Weights of a small transformer language model: LayerNorm before each block, biases on query, key and value.
Each number is 50 + 15 x the weight over its row's rms, rounded and kept within 0 to 99. Layers, rows and columns count from 0. The size before them is the row's rms in percent of the matrix's.

# o: layer 9 attention output (transposed), 160x160, rms 0.0785, rows 108-111, columns 0-159
# v: layer 9 attention value, 160x160, rms 0.0731, rows 109-112, columns 0-159
o108 106:43 10 57 41 48 53 59 53 92 53 57 65 32 48 40 43 87 49 38 42 52 39 78 42 26 51 61 63 38 62 89 56 73 76 44 53 79 68 51 49 55 41 70 54 62 36 47 45 60 58 42 42 29 40 46 32 36 20 55 47 73 34 41 50 23 50 39 52 55 55 31 49 47 43 44 59 84 41 27 79 46 51 47 30 66 37 44 55 61 58 61 67 57 54 62 34 55 84 65 46 70 36 45 44 43 49 49 54 83 45 27 13 35 50 49 52 44 59 64 85 35 68 56 44 50 38 37 39 63 44 48 54 17 64 38 40 39 32 64 30 46 38 22 61 48 23 52 53 30 57 64 64 57 42 37 60 58 39 49 45
v109 095:47 39 48 54 45 58 18 60 62 44 46 42 45 52 54 49 46 16 57 44 30 12 64 52 60 49 27 45 76 73 48 59 44 44 45 40 55 57 27 62 20 29 44 42 46 36 51 63 43 69 56 61 10 50 41 71 67 43 24 60 32 57 41 54 49 94 50 51 70 63 40 58 53 66 39 38 36 57 52 55 68 46 58 46 33 74 55 56 60 33 58 25 42 49 44 61 63 33 50 52 74 48 30 16 54 49 35 50 52 59 40 28 54 42 53 31 77 39 39 45 51 50 59 56 69 81 72 74 68 46 50 71 79 66 41 38 42 51 33 42 88 37 52 84 32 49 50 74 61 77 29 32 58 68 55 57 55 41 54 48
o109 101:50 42 48 24 48 30 33 42 45 53 42 56 54 57 42 48 51 60 65 68 10 99 33 48 38 66 45 69 42 42 52 71 61 51 35 44 50 74 55 60 63 65 56 54 63 73 51 47 45 60 30 21 67 46 38 32 61 71 54 50 68 30 42 48 45 42 49 65 42 47 39 56 72 46 41 47 57 41 42 57 27 54 41 55 56 41 53 54 37 49 53 63 62 41 49 62 43 31 54 58 51 48 56 43 50 63 72 67 50 60 74 55 38 51 57 38 41 51 85 66 39 56 37 43 23 43 00 45 45 54 77 31 54 54 66 64 46 39 64 43 38 99 60 34 44 52 35 43 37 25 21 77 49 41 46 45 55 50 40 68
v110 081:80 38 40 61 48 44 70 31 61 59 50 56 56 77 54 40 56 57 42 82 55 52 76 29 47 27 46 57 29 62 62 51 44 33 51 76 64 54 70 59 47 67 62 36 51 33 63 52 55 46 61 52 54 52 47 07 40 48 58 50 36 52 62 47 38 58 49 37 48 60 48 36 33 45 60 75 56 46 51 71 58 49 58 87 66 00 64 73 55 57 36 45 71 40 64 40 54 53 57 34 23 56 57 54 36 30 52 45 70 61 65 53 31 60 43 57 29 34 26 59 43 58 57 58 79 43 33 47 51 14 33 60 50 65 43 46 61 74 55 44 41 65 05 37 70 42 33 30 32 32 49 55 36 60 37 60 50 43 85 26
o110 089:38 55 56 71 49 54 26 67 58 49 38 28 54 35 43 65 58 52 45 28 45 39 50 64 47 64 58 35 50 54 58 73 39 55 86 30 28 61 31 40 64 43 38 52 25 72 50 42 55 64 56 54 49 58 35 57 45 59 41 55 63 53 37 65 64 39 48 59 35 45 32 67 52 59 63 52 67 65 51 20 47 75 51 50 35 67 38 25 50 38 56 66 51 19 43 66 59 57 48 76 52 53 31 49 42 62 57 46 30 63 55 67 41 53 45 43 55 57 78 49 50 35 56 42 61 29 99 74 27 36 22 60 63 59 38 43 28 49 42 63 71 00 76 35 58 65 54 57 63 37 38 52 43 46 50 41 41 50 32 49
v111 123:66 39 16 24 33 65 58 32 58 44 51 71 54 45 54 53 37 46 38 44 39 27 32 55 39 54 61 67 28 42 47 38 46 65 42 48 51 13 58 56 35 15 17 58 44 40 50 47 95 86 39 57 47 63 61 73 62 72 57 54 70 39 44 59 65 47 70 36 60 52 38 61 37 66 59 16 46 48 46 32 39 52 48 40 77 44 55 40 40 44 52 44 65 56 43 42 62 47 63 50 31 77 32 39 43 61 64 65 47 50 38 52 58 25 37 24 30 31 58 63 33 64 41 77 48 29 55 76 32 77 63 79 55 49 48 52 56 42 64 56 70 46 62 64 23 49 79 48 70 49 39 38 66 45 55 62 39 43 22 65
o111 131:61 74 46 47 58 47 33 44 28 62 50 49 60 51 62 53 35 63 64 45 35 72 54 50 89 28 44 32 88 40 15 48 50 41 21 33 48 62 40 74 58 54 47 49 57 65 37 68 16 34 50 55 74 40 64 48 55 54 46 50 45 39 32 48 81 39 42 44 20 52 55 51 47 63 44 41 22 37 63 62 62 61 55 90 19 46 56 66 49 45 59 50 32 48 44 49 42 40 42 41 36 49 74 34 68 49 52 32 60 37 76 33 38 84 85 66 54 43 41 38 38 42 54 50 43 69 35 47 48 45 64 20 60 58 59 50 63 61 09 46 52 72 40 20 76 62 60 37 43 39 58 68 55 63 40 60 58 68 49 59
v112 117:21 44 38 41 33 55 55 27 18 47 58 70 56 72 45 41 37 58 75 41 33 20 50 30 55 49 35 43 17 47 54 33 55 67 26 06 84 48 53 48 48 42 28 38 77 28 50 45 89 72 51 58 45 61 35 54 53 47 55 54 46 37 50 55 38 60 57 52 49 58 47 42 60 71 65 14 54 56 57 43 40 48 64 47 64 30 39 46 50 67 64 40 68 48 49 51 53 54 74 51 31 40 69 38 47 30 65 61 37 55 70 65 78 45 62 74 01 47 38 55 41 56 50 45 39 34 70 73 38 45 46 67 21 64 34 32 47 60 43 48 65 52 57 28 42 37 62 45 65 47 42 56 65 73 44 53 76 59 62 48